{
  "intermediate_size": 640,
  "rope_theta": 10000.0,
  "bias": "none",
  "learning_rate": 0.000648,
  "beta1": 0.9,
  "weight_decay": 0.13,
  "decay_shape": "linear",
  "max_seq_len": 1024
}
Each number is 128 + 32 x the weight over its row's rms, rounded and kept within 0 to 255. Layers, rows and columns count from 0. The size above them is the row's rms in percent of the matrix's.

# layer 8 MLP gate, 640x160, rms 0.102, rows 375-403, columns 0-79
size [ 97  99  96 104 104  98  94 102  96 102 101  99  94  98 102  98 106 100  96  98 103 102 100  98  96  91  99 101 108]
[[ 77 107  93  95 156 120  81 137 122  92 110 125 137 119 141 163 108 152 163 127 141 129 142 136 123 169 159  99 171 150 189 194 177  77 121 126  92 174 163  93  68 120  92 122 121  87 103 126 120 132 122 123 129 151 141 140  96 163 151 119  94  75  88 162 139 157  95 120 126  51 117 145 191 115 106 121 146 174 129 164]
 [117 164 107  91 151 186 171 130 101 114 126 182 136 168 116 135 155 102 163 126 115 120 103  43  83 149 154 121  64 114 119 168 124 147 146  98 139 105 155 161 171 115 199 142 123 168 143  68 148 126 142  83 132 137  63 148  98 141 123 167 101 159 151 147 168 105  60  91  98  97 154 128 141 124 150 130 176 110  94 169]
 [116 144  81 108 123  87 114 134  52 121 168 103 116 137 102 152  69 167 119 147 133 125  84 130 120 128 106 142 100  93  52 138 118 154 110 138 146 176  86 115 142 111 164 188 147 131  81 106  87 178 128 165  77 135 147 109  90 182 151 117 107 162 164 130  86 173 139 154 156  77 118 159  97 187  95 152 107 143 143 146]
 [191  98  63 110 118 113 103 226 120 142 179 114 144 142  67  88 102 130 104 161 147 190 123 129 123 153 104 124 110 170 154 118 116 187  94 109 155 162 102 136 102 133 121 115 129 106 140 168 117 127 156 171 121 130 112 100 243 103 109 116 102  59 102 113 101 139 120 116 134 142 109 114 136 119 102 170 142 135 124 149]
 [164 143 102 123 153 130 209 134 131 152 153 214 158 100 177 171 126 167 105 117  93  93 128 107 107 159 141 154 174 126 146 151 134 113 128 128  90 114 142 150 144  83 110 125  98 122 167  86 161 149 145 117 121  96 183 146  59 112  99 116 157  86 135 109 113 183 156 117  92 135  94 155 144 170 165  84  91  99 191  80]
 [148 137 114 150 143 146 117  97  95 149 162 179 115 157 168 141 144  75 164 118 173  54 172  88 125 193  88  94 117  96 162 106 122 126 144 127 173 138 135 131 141 133 142 118  83 119 153 101 112 161 125  75 114 153 108 159 108 151 170 138 167 176  74 133 168 172  89 116 106 165 149 165 111 111 113 130 100 152 136 106]
 [ 81 137 134 130  76 130 120  83 193 170 161 125 123 150 123 112 114 203 136 116 117 199 155 147 125 164 116  91 149 116 132  58 154  85 148  87 126 111 127 142 145 145 130 132 197 152 177 138 150 185  96 124 112 158 174 134 125 122 124 142 135 137 137 156  47 124  86  83  63 149 113 118 106 142 138 121 110 171 161 116]
 [111 174 215 110 167 113 109  98 117 121  96  94 152 153 114 120 120 206 157 166 122  81 138 194 110 116 112  80 153 150 129 160 157 144 162 173  54 132 160 143  92 110 120 100 137 137  95 137  96  91 119  73 120 119 146 114 108 147 157 129 130 120 104 105  92 132 150 118 154 109 127 128 122 120  91  98 129 131 154 157]
 [120  72 127 100 108 163  35  77 114 145 200 121 112 151 132 174 130 183 132  92 118 129 139 125 153 132  65 128 126 139 106  49 138 162 150 110 159 122 108 126 199  90 136 108 136  72 102 123 121 129  72 152 153  80 104  95 102  97  93  99 102 126 144  91 134 186 136 128  60 126 168 113 109 149 125 152 149 183 119 147]
 [129  56 142  82 146 141  86 160 160 141 138  49 129 167 144  95 150 101 129 118  99 115  99 148 163 155 145 109 125 110 118 131 129 162 173 172  79  77 128 105 156 181  95 169 126 141 186 202  97 118 136  92 151 125 129 102 151 103 149 121 131  82 137 132 188 119 158 108  87 100 165 143 101 149  93 188 131 135 150  77]
 [ 69 137 158  87  97 151  51 128 174 141 191 162 116 128 144 160 115  94 175 138 119 175 114 121 145 157 133  82 115 140 134 177 132 114  93 146 126 154 160 117 159 119  98 134 187 140 122 152 108 115 131  95 176 142 141 124 126 174 150 124  76 132 110 134  76 105 149 132 145 101 126 177 160 177 143  52 112  92  57 132]
 [124 118 176 140  92 149 133 121 115 157 168  60 146 141  87 142 147 180 112 115 114 152  82 152 158 132 115 114 113 184 153  98 162 111 173 132 110 155 111 119 130 171 162 141 158 107 150  70 140 183 139 159 109 137 120 135 130 134  98 180 123  82  61 136 115 163  86 144 139 128 146 155 136 110 140 139  95  77 127 129]
 [ 94 159 118 130 164 102 153 125 153  61 107 156 144  86 175  65 134  75 101 104 163 124  39 104 147  94 114 130 114 165  64 119 106 158 111  95 109 123 118 163 177 148 133 117  96  95 165 124  78 122 113 131 112 162 129  74 195 139 141 108 142  86 145  89 208 157 124 103 107 171 117 126 103  53  93 162 152 114 168 103]
 [160 105 114  98 156 149  80 119  51 147 170  91 128 132 109 126 151 110 120 146 140 132 135 110 112 126  99 122 163  51 137 188 156 148 131 102 149  83 115 102  97 136 117 131 133 169  82 133 111  56 121 114 126 144 116 170 131 156 157 132  54 111  82 191 121 101 168  96 127  88 127 115 138 167 113 100 105 151  39 136]
 [ 93 156 184 144 132  79 151 134 107  98  94 126 182  82 110  82 122 126 119 141 140  77 137 119 183 160 163  66 110 137 163 124 142 140 102 118  38 134 138 200 157 141  89  93  86  89 108 173  83 182 137 144 163 119 115 132 154 145 130  92 124 147 152 180 100 128  90 118 104 126 112 196 118 128 154  86 208 121 117 103]
 [112 120 129 104  96 175  85 125 133  77 112 142 106 100  77 137  56 152  85 107 125 127 165 153 161 142 116 131 111 144 104 190 147 114 132  95 165 123 149 101 107 144 124 163  67 171 100 226 145  94 111 130 122 164 116 116 124 121  98 112 151 119 128 141 125  21 129 108 197 152 102 152  83 157 140 214 166 119 126 148]
 [160  82 148 178 114 115  66 133  99 109 152 194 110 133  99  89 117 170 143 107 142 134 101 112 176 150  75 151  75 142 148  84 130  70 147  84 176 157 118  87 149 143 110 129 155 141 124 182  69 113  65 115 110 119 181 149 133 171 162 112 133  63 148 156  86 125 131 142 149  99 136 122 164 145 201 141  79  80 110  93]
 [121 136  97 180  37  84 116 148 173 106 153 110 164 106  99 140  33  94 178 150 169 155 102 153 125  93 161 175 131  76 118  75 141 123  77 168 187 132 132 141 142 133  59 153 128 154 149 152 114 131 178 175 125  77 149  91 102  72 104 148 110 108 128 183 113 112 147  99 185  81 126 143 111 146 122 163 127 148 175 110]
 [135 155 147 179  72 115 169 123 111 163 125 161 154 102 114 145 101 133 164 144 160 145  90 118 170 107 106 155  63 209 186 111 115 139 145 111 106  91 125 100 108 171 131 195 115 190 141 167 128 104 173 149 151 120 209 130 156 200 153 166  87 169 108 151 152 101  64 106 141  99 107 111 132  97 141 138 120 179 156 170]
 [ 93 108 137 161  74  73 108 149 133 110 117 135 123 154 152 141 135 134 143 147 132 181  50  84 142 185 165 129 137 160 133 128 139 133  89 175 163 132  96  99 141 105 152 153 162  78 149 106 157 124 117 118  67 129 139 158  88 101 175 153 105  80  98 128 134 110 157 100 129 135 115 158 139 160 144  87 135 135  56 115]
 [167 164  89 129 116 113  90 143 125  37 169  93 129 172 154 178  78 119 121 181 109 111 116 134 117 207 172 149 157 143 130 105 158 128 112 185 178  70 113 123 130 110  81 107 166 114 107 117 113 146  80 156 111 134 131 124 242 170 124 136 161 154 153 160 102 102  82  97  84 174 122 126 171  72 133 122 159  88 161 120]
 [109 131 166 181 125 112 130 112 152 129 130 163  71 114  89 123 118 116 132 131 154 109 127 173 167 130 193 110  74 144 168 176 109 153  70 135 132 109 146  88 101 177 123 105  86 141 170  87 113 161 108 150 115 147 120 137 120 143 122 191 145 135 131 132 167 127 148 114  97 142 101 131 114 180 179 144 109 144 157 134]
 [106 144  94 144 126  94 122 116  99 148 125  94 130 169 130 162 166 154 141 119 104 126 118  48 203  94  98 158  88  91  93 134 147  91 162 139 172 158 131 158 161 121  63  71 119 107 149 180 183 169 130 112 128 115 175 172 142 119 111 114 164 147 117 186 131 149 131 121 112 144 103 125 128 151 125 146 167 145  97 121]
 [143 110  72 135 151 139 106 138 145 154 176 136 125 119  92 107 142 122 173 117 118  93  99 150 136  65 121 102 119 128 139 197 115 142 116  86  95  87 161 177 137 115 106 139 181 150 161 165 154 119 124 118 104  82 137 190 136 131 146 159 149 112 127 162  62 120 136 111  61 135 173 137 165 140 119  54 111 123 177 126]
 [ 96 126 102 166 112 148  62 153  60  74 119 147  81 143 126  69 130 161 117 161  62 127 128 112 131 102 123 169  98 101 154  71  94 108  93 108 119  91 183 138 134 184 129 144 116 153 136 154  53 121  99  98 134 133 105 150  87  98 155 113 140 113 158 161 129 132 118 169 144  92 142 123 134 177 127 168 106 119 137 115]
 [ 85 105 140 104 158 140 185 104 140 152 137 132 117 144 186 176 184 154  92 177 165 143 114 109 164 136 117 118  54 152 126  66 118 112 117 147 103 100 141 128  88  92 116  99 151 198 130 124 151 100 134  96  99 113 149  90 146 150 153 178  90 130 127 148 143 132 168 149 122 179 118 125 112 127 154  59 126 139  97 142]
 [138 137 123 152 155 147 188 137 112  69 147 111 143 157 130   6  73 140  80 126 111 150 183 184 109 148 112 120 150  95 138 108 139 157 135 122 131 159  87 156 150 157 118 120 170 118 116  99 147 124 159  82 141 104 172 140 145 134 106 160 125 170 114 119 171 115  77 131 130 114 182 225 139 130 148 138 183 122 120 144]
 [ 64 162 126 223 117 134  97 156 150 106  86 141 122 170 176  71 133 120  87  59 169 110 128 103 132 128  78  58 132 136 127 123 129 134 157 101 161 162 124 102 133 161 155  55 132 147 151  83 165 151 147 146 146 139 193 131  91 128 156 139 151 138 170 123 116 137 115 126 137 113 116 156 176 133 103  82  82  97 184 110]
 [125  95 141 123 124 108 151 112 139 119 113 117 126 115 128 179  97 140 166 192 110 132  61 102  89 132 103 164 155 160 175 144 163 191 149 122 196 138  95 188 139  81 120 212 126 172 155 107 114 105 114  95  89 110  82 185 167 167 121 164 125 129 144 117 129 124 142 120 164 137 121 176 116 151 123 145  92 109 190 153]]
# layer 8 MLP up, 640x160, rms 0.0969, rows 375-402, columns 0-79
size [ 98 100  96 101 100 103  97 100  93  98 101  99  92 100 101 102 104 102  99 101 102 103  97  99  99  90 104  99]
[[141 101 168 132 142 107 111 102 102  68 117 125 147 150 152 176 120 157  85 111 134 125 132 147 104 210 132 185  95 133  86  98 119  98  83 103 210 157 104 125 123 152  94  84 160 103 141 160 146 188 105 116  50 119 140 132  84 126 120 121  80 120 124 104  98 174 138 154 152 140 127 101  89 156 114 140 179 122 183 124]
 [188 104 112  67 110  67 195 116 158 126 105 153 125 122 153 198 127 130 123 102 155 109 148 143 139 104 141 118 128 157 130 114 158 205 133  95 188 108 233 147 123 188 110 150 153 137 148 121 100  66 104 170 109 125  63 114 127 151 149 149 135 180 125 119 103 136  50 119 144 110 118  93  98 144 150 168 133 127 161 116]
 [129 102 128 103  94 153 154  83 142 114 113 144 134  84 173  69 184 157  46 146 148 165 105 107 132 117  93 144  86  98 161  76 131 135 108 167 123 125  96 142 120 176 139 143 112 135  96 129 100 140  59 138  99 162 105 147 106 150 157 126 122 119 104  99  89 171  79 121 140 130 136  90 119 112 148 175 181 144 215 152]
 [127 150 165 107  89 148 109 144 140 134 104 152 158 192 113  91 156 104 149  96 214 113 181 128 130 125 151 106 124 156  93 112 129 139 179 129 122 159 137 108 158 114 134 158 126  73 164 111 127 120 123 145  82  74  87 135 128  82 122 193 118 108 125 102 140 205 160  88 171 160 125 113 167 102 165  93 104 131  66  92]
 [106 109 142  96 144 145 148  94 166 113 138  73  93 111 100 154  87  86 160  94 141  88 148 166  72 119 146 145 131 151 160 146 136 146 185 163 142 138 121  33 104 125 144 152 129 125 122 118  54 120 145 117 125 130 154 199 138 126 128  90 120 113 102 161  94 150 109 116 147  95 216 111 152 122 137 104  96 106 125 133]
 [157  69  74 122 121  82 167 185  56 159 132 171 100  78 118 103 147 123 162 100 103 141 171 137 126 100 113 114  56 149 132 111 145 108 166 102 176 143 114 120  76 173 119  91 149 159  84 155 128 115 160 133 149 148  99 169 133 153 135 125 157  73 123 121  66 158  71 129  91 115 102 164 117 160 133 176 170 153 167 119]
 [ 96 149  96 128  85 125  53 128 145 138 131 111 125 143 115 127 119 109 175 122  85 120 158 150 172 123  92 125 124 102  92 141 111 133  91  85 148 137 130 138 173 157 119 156 154 180  98 107 109 113  90 163  62 156  89 117 149 112 174 116 128 179 102 218 115  99 182 115 149  96 154 145 135 156  96 109 134 141 137 130]
 [100 142 141 158 100 168 129 177 175 122 106  96 158 107 123 160 162  97 124  91 150  87 135 101  78 132 129  89 130 133 146 116 175 190 120 115 160 150 149 147 177 112 158 137 190 114 121 139 156 139 114 174  73 129  99 172 116 104 112 166 136 133  97 144 111 110 121 109 143 153  99 198  33  79 135 140 168  92 161 148]
 [ 96 184 188 163  79  83 168 178  96 153  95 186 137 192 106  74 147 137  95 158 190 117 157  97 118  99 122 100  94 146 191 148 133 119 175  89  94  84 108 156 104  99  80 139 145 123 130  99 122  94 177  81 102 113 116 132 117 140 139 153 163 110 175 113 104 108 108 118 140 107  90 134 137 143 137 119  71 112 156 120]
 [155  68 117 118 106 158 144 138 166 106 145 137 136  76 121 232 125 119 176 132 160 138 113 146  64  91 210 158 183 127  95 135 145  80 115 185 142 114 137 112 156 123 145 149 153 117 111  97 114 101 157 164 115  96 147 151 115 143 103 149 140 127  99 108 111  64 110 162 133 138 153 137  91 134 117 104 199  98 120  92]
 [162 100 120 121 121  90  89 169 120 124 132 187 153 116 150 159 101 130 102  82 153 117  84 212 152 101 144  99 129 117 148 108 171 123 133 124 211 110 142 111 163 139 156  76 146 120 166 155 159 198  61 117  65 115 114 155 136 123 112 141 128 101 142 193  56 147 155 134 113 153  49 119 117 182 159 153 156  87 131 157]
 [ 76 106 133 102 162  71 154 161 144 113 113 142 150  81  93 149  97 139 127 110 118 126 115 236  97 130 119 143 128 151 137 140 115  95 178 159 131  92 146 143  82 109 125  95 195 100 151  56 116 141 113 159 110 122 107 107 108 117 115 112 159  96 100 206 151 169 103 165 124 126 164  81 137 118  95  71 146 133 126 145]
 [ 76 137 138 120 101 138 171 117 180  75 167 139 114 113 142 135 117 126 131 160 113 116 134  78 187  61 113  61 152 117 131 130 146 131 111 166 131  82 180 170  95 104 147 143 117 163 176  83 119 117 125 152 105 142 144 149 100 147 142 131 166 116 109  96 117  22 116 129 139 140 107 137  87 133 106  89 141 100 126 123]
 [ 98 162 101  74 157 145 141  48 146 164 156  97 184 150 137 103  98 153 103 105 144 168 161 125  99 116  99 105 136  99 148 146 160 137 150 158  70  96  88 171 118 163 104 126 149 126  84 142 126 126 155 116 190 114  65 101 127  94 139 161 188 143 133  97 180 147 115 126 165 164 140  75 151 164 146  61 170 101 181  29]
 [ 95 176  94 167 165 136 160 120  89 144 165 200 127 135 125 174 145 134 114 118  72  58  75 113 114 115 153 150 119  65 126 121 127 151  79 122 124  77 123 144 146  82 125 156 113 180 144 108 166 124 161 132 137 120 125 129 122  86 131 143 135 161  93 119  68 126 146 112 144 136  96  90 126 149 148 169 107 137 147 104]
 [165 111 128  28 158 133 187 105 118 119 133 153 165 134 153 182 178 154  96 151 156  87 122 153 105 102 155  94 144 129 131 123 115 139 144  93 125 114 136 106 142  82  96 106 175  77 136 141 118 141 135 113 222 151 158 158  66 124  65 132 190 203 130 127 119 111 193 130  78 147 133 119 191 152 126 116 176  77  82  46]
 [125 130 131  91 145 157 171 145 125 128 130 121 150 165 138 208 127 190  88 197 112 122 118 162 119 104 119 136 136 188 133  48  93 137 109 142 124 108 114 195 102 120  92 154 165 131 191  79 160 125 134 123  65 180 127  99 166 123 138  98 156 111 149 129 153 102 110 144 163 175 181 123  89 111 107 120  74 183 149 175]
 [ 82  80 153 137 167 148 147 131 176 150  45 127 138 133 131 168 106 137 133 147 139 175 118 131  94  98 164 140 151 129 130  57 156 114 127 127 111 101  65 125  68 158  89 130 135 102 147 109  80 108 175  97  94  97 161 112 122 143 144 114 196 142 121 140 132 152 186 120 158 135 148  89  77  90 106 152 146 135 120 133]
 [166  21  77 152 124 120 121 108 129 124 170 149  78 129 132 118 163 169 175 114 111 143 131 143 137 120 136 191 134 115  79 223 122 123 150 112 128 179 137  98 201 160 141 173 101  85  59  87 153 131 153 105 123 160 154 176 169 141 114 154 138 108 145 113 168 168  99 114  87 104 111 154 168 198 171 175 143 161 153 122]
 [ 89  96  60 155 107 106 133 150 116 114 138  99 148 160 144 116 117  92 139 135 162  88 183  64  71  58 126 128  98 124 155 135 137 187 127 127 121 132 121  98 128  84  99 127 129 171  62 100 153 113 111 143  66 102 132 153 179  82  98 151  90  94 156 133 149 169 142 121 134 112 101 152  83 119 151 120 148 118 100 140]
 [115 151 139 129 187 124 172 179 167 108 154 126 178 103 182 132 119  91 113  92 155 200 111 125  89 140 155  90 133  91 186 126 109 110 103 139 134 160 103 119 116 111 142  83 148 143 121 142 107  73 112 149  98  99 188 138  86 119 151 111 155 145 149 145  80 115 120 140 126 202 111 190 121 177 139 168  61 160 107 145]
 [139 117  81 129 103 103 204 174 115 176 115  65  73 167 151 169 148 156  94 145 163 172 140 151 157 161 131 140  86 105 153 116 131 160 137  99 142 117 182  72 199 106 107  84 173 102  93 145 131  86 137 134 121 118 141 112 123  57 107  89 120 123  86 187 184 133 183 147 158 152 157 120 112 138  72 180 133  83 131 123]
 [112 170 116  47 103 100 167 113  80 172 123  69 125 132 163 140 146  59 123 115 140 111 127 151 134 114 111 142 124 125 108 131 143  92 117 154  63 109 103 114  84  85 149 104 135  73 130 121 158 178 188 144 217 167  95 164 133 174 167 103 149  70 145 164 111  99 115  95 148 152 120 132 152  88 119 179 131 174 149  95]
 [162  70  86 106  97 139 106  88 128 113 195  87 149 165 175 143  92 110 104 137 130  65  52 135 172 131 175  98 120 107  98 137 129 136 108 164  98 110  96 109 101 137 126 117 130 113 159  85 144 192 152 141  82 142 127 124  88 119 149  98 141 133 186 114 108 138 101 135 156 115  44 112 175 141 165 183 180 176 156 128]
 [131 110 143 123 170 206 103  59 161 121 138 183 144 115  94 159 184  73  82 147  82 176 101 130 137 141  83 159 116 146 174 219 150 197 160 142 149 166 105  87 116 166 121 118 110 125 102 113 108  85 144 134 139  89 130 128 129 106 141  91 123  95  84 118  76 113 132 101 148 115 107  95  98 122 120  55  94 112 132  91]
 [139 130 136  78 183  89 100 196 144 114 162 196 108 125 150 121  58 132 214 108 151 154 173 130 186 162 184 137 128 139 189 159  92 135 104 164  70  98 118 128  85  94 130 144 125  81 152 137 160 170 145 113 112 149 122 119 139 140 144  75  98 132 161 151 186 141 159  95 102 125 145 105  84 119 136 101 153 136 132 157]
 [ 84 180  79 149 167 158 113 153 108 126 109 139  82 120 132 120 148 129 140  96 146 145 139 138 159 125  92 161 164  88 134 100 137  97 112 115 177 140 162 117 186 153 148 132  99 185 100 102 158 108  80 132 181  43  29  63 174  79 110  88 157  97 168 160 148 139 185 126 104  93 169 140 112  77 152 146 121 134 179 114]
 [138  99 101 136 164 113  93 153 141 120 134 138 120 148  62 156  91 160 141 124  83  99 136 104 138  96 115 147 166 129 114 166 148 203 175 139  84 133 128 144  75 111  99 111 128 153 102 162 146  34 115 127 113  70 115  85 167 166 145  86 167 108  95 103 129 141 142 130 115 111 112 127  83  95 142 115 127 126 141 112]]
# layer 8 MLP down (transposed), 640x160, rms 0.0916, rows 375-402, columns 0-79
size [ 99 100  98 101  99 103  91  99  98  97  99 105  94  99 101 101 103 101  99  99 102 101  96 100  98  92 105  99]
[[117 145  88  89 121 157 100 137 115 115 185 105 121 111 143 141 167  92 177 164 135 148  99 130 201 151 161 103 174 110 123 117 106 125 183 162 115 134 135 105 129 137  88  97 126  64 159 135 175  52 214  86 150 166  70  96  99  71 111 117 114 129 132 112 184 138 131 236 144 159  95 129  81 110 126 167 135 135 135 138]
 [159 102 137 129 171 118 117 115  90 111  64  82 146 100 123  61  57 155 131 130 137 108  84 148 195 120 104  71 201 169 146 116  82 155 138 157  60 141 116 129 137 139 104 115 168 140 132 144 146 108 121  94 144 142 123 120 137 129 128 170 132  50  98 107 158 139 112 158 156 120  94 140 114 148 149 132 147 114 126  83]
 [113 134 138 103  92  86 127 143 189 149 136 183 126 112  96  84 121 119  97 155 104 111 149 149 117 106  80 174 109 151 175 165  92 157  75 169 136 104 112 127 115  79 138 100 108 106 111 124 117  98 205 104 136 183 106  94 192 135 165 154 158 111 100 145 114 129 126 173 141 181  98 102 146  98 144 105 145 106 129 108]
 [ 97 124 178 146 160  92 110  72  69 182  75 148 124 143 126 152 127 130 105 120 160 139 144  87 149 114  85 103 124 180  95  98 118 110 142 124 112  83 156 125 139 117 140 131 121 132 131 139 131  68 165 115 194 199 150 186  86 188 144 127 128 103  75 114  68  53 117 145 124 164 143 180 123 162 136  44 106  87 134 171]
 [ 83 124 179 101 141  98 114 100 123 114 139  91 110 141 127  55 116 123 139 114 109 216 143 165 119 123  87  97 131 117  95 114 168 106 122 181 157  93 120 207 151 142  99 102 110 133 151 108 113 126 103 173 139 109 122  87  97 115 154  92 148 172 151 123 146 171 103 146 101 116 100  96  91  96 114 195 100  81 198 186]
 [116  99 120 150  61 145 128 160  96  65 107 154  92 169 126 162 128 116 130 119 133 138  88 127  65 160 150 121 147  88 154 106 157 207 140 119  87 167 155 101 173 131 137 153  58 101 133 130 112 114 113 122 111 129 130 109 117  79  94 103 120 125  87 172 153 153 202 133 129 130 162 114 179 122 120  62  82 140 101 105]
 [125  93 119 166 154 103 130  76  94 100 128  91 143 120 124  93 125 128 148 137 111 116 128 176  87  85 114 173 192 114 149 150  36 110 132  89 132 180 160 172 115 112  93 122  93 164 118 113 107 110 121 109 166 118 169 140  75 119 165 111 125  88 160 180 134 158  95 232 160 119 157 157 129 126 104 175 130 153 139 122]
 [119  86 135 134 139 171 167 101 135 124 122 105 140 126 160 153  61 165 112 147 124 118 138  98 150 150  97 171 104 109 121 124 161 142 140 146 128 140 132 184 116 133 184 121  99 114 152  93 117 164 123  44 172 165 132  66 101 115 119 159 128 124 234 181  91 170 112  59 160 141  95 154 120 107 135 142 141  85  91 100]
 [135 141 140 133 132 127 137 125 125 101 124 116 111 122 136 115 151 130  80 121 152 143 149 122  89 114 104 168  88 109 173 135 131 111 104 117 103 110 121 142 110 166 139 163 109 125 165 145 130 102 165 106 112 151  99  94 119 109 117 156  86  77 125  91 123  98 107  20  72  69 185 155 157 157  97 132 152 169 173 116]
 [ 83 117 100 175 185 131 118 172 143  76 166  70  86 168 179  69 107 150 121 130  97 101 167  72  43  98 163 121 159 120 115 114 136 130 124 122 194  87  62 132  87 130 131 139 161 140 144 117 168 123 113  90 161 127 145 114 189  95 173 212 175 143 100 150 130 163 173  72 130 137 116  89 125 121 196 106  91 161 129 118]
 [120 133 115 149 136 145  97 142 204  56 146 115 133  46 109 194 123 155 105 116 121 154 168 107  85 154 104 133 119  95 165 126  42  90 178 121 130 120 142 150 112  66  87 121 130 135 141 128 109 131 168 114  87 159 148 134 140 179 102  78 155  81 118 130 154 105  80 207 177 127 125 182 171 142  64 142  90 180 108 174]
 [124 121 104 127 123  61 139 180 112 121  97 135 150 154 151 120 131 128 106 126 128 105 142  96  82 201 128 114 155 154 140 172 178  69 134 106 126  95 135 126  83 126 113 117 138 126 144 155 125 113 144 126 123 116 152 110 153 148 168 131 146 113 158 142 120 112 128  93  73 147 120 121 143 161 147 133 104  80 154 119]
 [122 142 151 131  82 109 111 107 134 149  72 123 158 100 103 128 205 148 161 135  39  96 112 123 133  72 172 102  81 121 135 120 184 129 132  67  83 139 134 115  94 117 141 112 182 136 105 134 111  85 167 206 118 165  89 145 140 106 106  89 108  96 159 116 150 114 124 168 121 123 169 108 176 100 149 183 139 125 146  95]
 [ 71 135 106 121 133 133 129 120 131 142 191 190 118  85 209 148 186  97 155 140 136 109 118  91 108 110 144 180 137  99 110 177 117 156 124 158 171 116  57 165 116 124 128 163  88 163  94 105 112 120 122 100 142 156 136 162  80  95 111 105  49 115 140 142 188 128 114 122 144  78 134 127 140 165 134  38 113 175  65 109]
 [152 119 170 153 156 160 185 172  68 128 117  81 118 117 127 156 171 127  97 172 107 103 167 107  89  80 146  84 125 124  98 162 227 114 146 109  90 132  81  98 111 116 139 116 129 114 170 166 105 162 154 103 141 108 194 134 185 113 138 132 169 218 173 116 151 141  96 112 130  79  91 180 177 149 120 112  98 100 106 153]
 [144 103 120 124 119 113 157 139  92  97  92 143 110  97 155 141 127 145  93 113 132  53 111 131 160 157 121 125 137 157 191 117  64 127  96 118 129 140 116 129 117 100 153  80 164 155 179 107  92 182  75 158 160  96 122 108  89  67 135 143 145 134 153 145 162 226  88 144 123 132 178 123 166 178  87  46 123 116 133 104]
 [ 91 132 112 113 167 124 160  83 110 143 187 132 138 102 127  86 191  50 153 102 101 153 112 149 127  94 133 147 132 115 191 180 225 146 105 106 136 151 105 170 114 136 151 134  59  90  93 129 141 118  79  79 180 138 124 126 132  85 150  96 177 117 134  93  87 156 160  18  88  95 187 107 113 139 174 133 131 136 113 135]
 [127  99 113  68 124 124 146 158 229 176 110 109 128  84 179 161  80 142 148  86 138 176 115 122  95 106 124 144 117 149 100 128 156  82 144 116 137 170  79 166 181 198 144 159 127 128  93 167 128 151 101  92 106 125 131 110 122 154 193 130 158 141 116 113  62 139 110 167  86 162 180 155 173 128 137 119 140 113 101 113]
 [129 133 103 158 103 173 167 149  95  96  99 153 162 108  60 106 125 113 108  74  98 106 127 147 146  79 178 125  65 132 140 123 136 212 126  59  88 140 191 120 168 133  75 167  60 134 125 122  98 132 129 160  99 108 172  90  76  91  99 104  88 101 135  97 200 101 122 184 138  75  96 146 156 125 164 169 175 100 161  69]
 [147 123 183 137  99 143 150 118 112 143 110 136 118  87 129 121  82 104  63  97 155 113 104 130 207 121  86 151 148 148 111 135 134 104 144 198 138 151  90  87 162 131 114  85 109 133 190 128 121 121 146 165 131  98 131 126 181 200 174  86  80  99 174 113 125 134  71 148 129 142  93 175 131 123 138  73 116 143 166  79]
 [184 117 143 145 101 150 118 101 144 136  97 159  77  35  88 143 100 132 105 107 126 149 111 134 172 169 142 125  86 106  87 158 105 123 145 147 102 139 124  82 124 100 151 110 159 115 107 160 130 183 149 102 143 104 162  72 204 176 125 141 144 120 163  77 117 159 126 127 116  92 136 149 121 112 154 133 134 103  95 111]
 [152 140 143 104 130 118 115 122  80 151 167 174 197 199  66  73  87 131 171 162 159 122 107 126 104 126  66 141 126  83 140  98 194  72 146  83 165 128 142 111  75 110 151 113 115 139 124 179 136 153 139 133 196 144 142 127 123 151 176 113 158 103 103 102 108 147 128  62 130 121 115 150 159 142 165 112  48 150 126 150]
 [140 198 122 155 116  92 116  92 192 129  75 144 134 114  81 131 151 106 148 152 113  90 145 148 129 114 157  99 132  93 102 119 103  82 111 157 183 116  95 118 132 127 188  70 153  77 112 159 113 134 108 119 123 195 108 147 141 122 103 144 114  89 157 119 110  94 104 133 103 141 130 159  86  95  84  96 155 127  95  71]
 [169 130 127  92 163 111 115 158 115  90  83 134 124 148 159 121 128 117 139  64 138 175 143 132  90 106  87 102 134 169 139 166 174  75 124 126 129 145 137 150 100 115 178 132 159  64 137  98 127  90 124 166 155 124  96 157 153  98 113 176 146  83 103 126 119 163 123  46 169 124 118 149 179  92  90 112 121 185 154 124]
 [164  35 121 148 123  65 118 137 182 116 123 135 135 159 143 139  99 104 128 137 120 214 163 100 122 119 132 110 158 157 154  84 170 145  96 115 157 152 148  46 151 109 112 127 162 142 176  96 146 122  85 157 177 173  99 140 146 121 187 145 156 159  71 144  70  54 142   0  98  67  94 109 100 117 163 158 113 167  82 154]
 [ 84 163 110 154  77 102  51 120 171 153  96 189 107 133 139 100 148 104 125  68  90 103 116 104 136 135  94 214 182 104 109 109 100 125 126 135 122 112 102 216 144  87 166  54 127 104 171 142 173 107  73 113 112 169 122 138 112 100 111 161 101 167 136  91  92 116 121 146  91 136 162 120 191 136 113 136  77 168 168  62]
 [111 140 191 182 130 149 166 161 112  76 117 134 154  76  75 134 102 106 141  95 119 146 165  95 105 132 139 122 108 122  97 136  86 122  97 148 160 174  74 161 146 133 223 127 173 104 140 113  86 142 118  54 116 133  82 153 149 134 155 140 146 109 148 121 117  84 135 141 127 123 175 127 127 168 124  82 183  81 120 131]
 [ 93 141 151  67 140 159 145 177 133 113 132 172 124 128  94 107 102 110 115 146 177 125 132 159 158  81  97  68 169  99 131 110  50 143 126 157  90 183 100  79 150  96 104 127 182 151 173  87  83 121 144 116 146 126  96 157 128 150 137 142 116 154 149 101 156  57  49  45 157 148 210 160 137 100 140  97 125 105 148  97]]